From a checkpoint of a small transformer trained on Wikipedia.
Size: width 64, 2 heads of 32 (1 for keys and values), vocabulary 1958, 0.762M parameters.
Architecture: LayerNorm before each block, rotary positions, no biases in attention or MLP.
Training: a variant of Muon for these matrices, 114M tokens, 6971 steps.
Each number is 128 + 32 x the weight over its row's rms, rounded and kept within 0 to 255. Layers, rows and columns count from 0. Numbers have three digits each. The size before them is the row's rms in percent of the matrix's.

# layer 8 attention key, 32x64, rms 0.196, rows 0-31, columns 0-63
062:183111093143136121108190123143128173052152095177104105075131139163091145138118083128124071147153119162121124134169203096097093126126120175165094135123129151073134109146076142138142073171113167
080:133065112125150117091152184114127125124165124151132171052131136137185112182043134133040116135153127095119114103180188142078147105180120105145136150086086163128119145132140094149131108124137117
064:155096071180120146148137121118111126131151159091112139127185138143124194115162156103063208082153185095148134124152177104145116054132118135097154125161098140080122158071112151091116165103122148
083:040102141107146109129114171093104122182163118119119098175061173094150129057135124149120188130124103158116100134171137157107148144161125125127166097119144129185108122143191145127143065064143124
089:112144093139142117142133123198161172136126150149114154159179144139082176163097140126105057080132150116113059112134131066196102106104160110088111123141124145077126173101128102115109199169120167
078:080081101116134110099176124126121183156084110108065099179158102120155159171174178071108143149167091175110150153094107123135138110059144101114102138153099170076128149104102139100112182131168133
105:193121118158075185101155114105105111182109147119170101113118205204055182159123164156090114134112147113133105078150138133099117135096163160165129126161143091133098099091133134134138110073142115
082:159136153149110116148167123111094132098120147166132136184118182162121129116062141129149129148138161120065115152078136095160046169122117152157175126162111049170115119092083128119103146142045115
108:070136151124138102172103114100078148140131157133155062156127184136178116082107094160145066134120112178087157129079130089096111137198104132111179149092146093117128165188148152149096098168117115
089:134146094084124132114154096210102167158135129130088155120105089141088175173129119080083167054169111134159134173151113108153102139098121121091084138180141136117119127096106103114164122110166216
112:152119129094123154154074183177152100107084127083124151067092127160104120143075105154169184139124095108120146152142143130204169146105174056148118156108135134183087129098085085143122154160131112
110:085172131099094141100146133136151213153103136121073125159123138107104117119117089161178134123153096185128119123159102144121083114176104112069109138164120148221145117112148125067130152058132169
119:140098150110133115208121121154141152106150189085188170109087124125123129165150083149131109080166096075136186126142118189098085140050113102116150142103081133128158157089174119097150103139151121
124:106118141119154125156116167110148100120082100120095101094185088148185081119129106095152108093155103106164155113180173127176134090113072160088185144161133096122126147168120118076167130162184195
121:078162160140069131056167151150159138183160119106156143168163091124159132113122119162140079082144155129113147158121115124127162094087082130161067085142135112108118175193105069167136148109128082
116:134181129092142139139122096107155150051115167098082159167120096096169147132152160153110135180166121179126088141138124151180131077138156091141063145128144173074130081170106131086132101062116139
062:180119101157144175206135162103113128116109163077083148120170085141158187098188105116117145086133141103142135135141135081135148133086111116080150131159108097126157149060149177137135172088068098
068:161168194089113117170126117143152178117071120169112168091123152122177173109103093159169087112117128114101076067108093102163096135097132181119140126121134087154198101156144137152137143196133106
079:115213142116160119182108108143093079129123101068106110137118075106126144126138072118138162136158113116185105056115073114146198147110133088111146141182124099091130144117166168105123125117068155
085:087175128094142069168133134151107127177140088104150076159118136169102043142116112179176080178098081159129110106150107131135140118117175069099114137094114087122122129127113183118100144182121172
081:133090171077101154112161087174144147110138134106169136166178153151153146170120111072131135101088157123109154145098113135154095137141097134120108111121110145099159152183096010112158064176147136
079:122131185171155141149146157130131127122180110157135086151105072120123159086127133132123163048125178148139133121167065103173112105135078126102136142137146234152110175132100150145098129126186097
077:120096105139077057075110113132133202144089090146158177124133114139173124133121157158129060087153094122111153106108112177103178193144148120145076129120145142125141159138144099125131118143153222
100:080093118171064092153135111109128124102110123122167136119111148132161081133136163131179116147145094149089145098044189125105108154182148157123144078076133138162168152214127097094139115128177119
115:126126123147136140158149181194103151061093062119107116156170134126126124149107114117126129128142154153091189119045195120139094161175136115084075135110117128089139168120128061152128167122169096
132:149166137088187113090135178158142099124124104134123118167140097161074103169118138103079107122165137182101164117179158128103095069112132131108071120177143101090110057077146146190121115092142104
106:068134077100147210134110153087136157127141108148147140191126170124156071103178147145124074139039125148116181085095118101080118107104151118129116122087143162144108089152154151176143130111102133
108:160086171178139096099141097163161149128153120124132091143136147115091133132117164162156108133096122131161179189139113053151056105144149151149097164063072090144106155142123172122108147076066130
114:108111154183146125124156123198078082077124075152111147096128137119124193136151128113138113078165160198112091111182124101149109098126071149117119066095082151156183117126134132159155156119097094
129:110070158175110080174126130152167081152134134114157133133094127101129134136137163087094148136163104145144124104104113138157160157162077206212146160163141149114120157089137092074090109089065106
114:088107150051148205099123107142122102187132116146098166091157194121132071122164120160154090116119174106118111163098177152169196129145113105130170162124101110123148150111149133093076124107097095
135:144145149134080156144062119099086139161153129155145104099158105121151179151110090114176126096097034187146127135150186190104129152150120135149098148097142114123130158067068184108137090133132124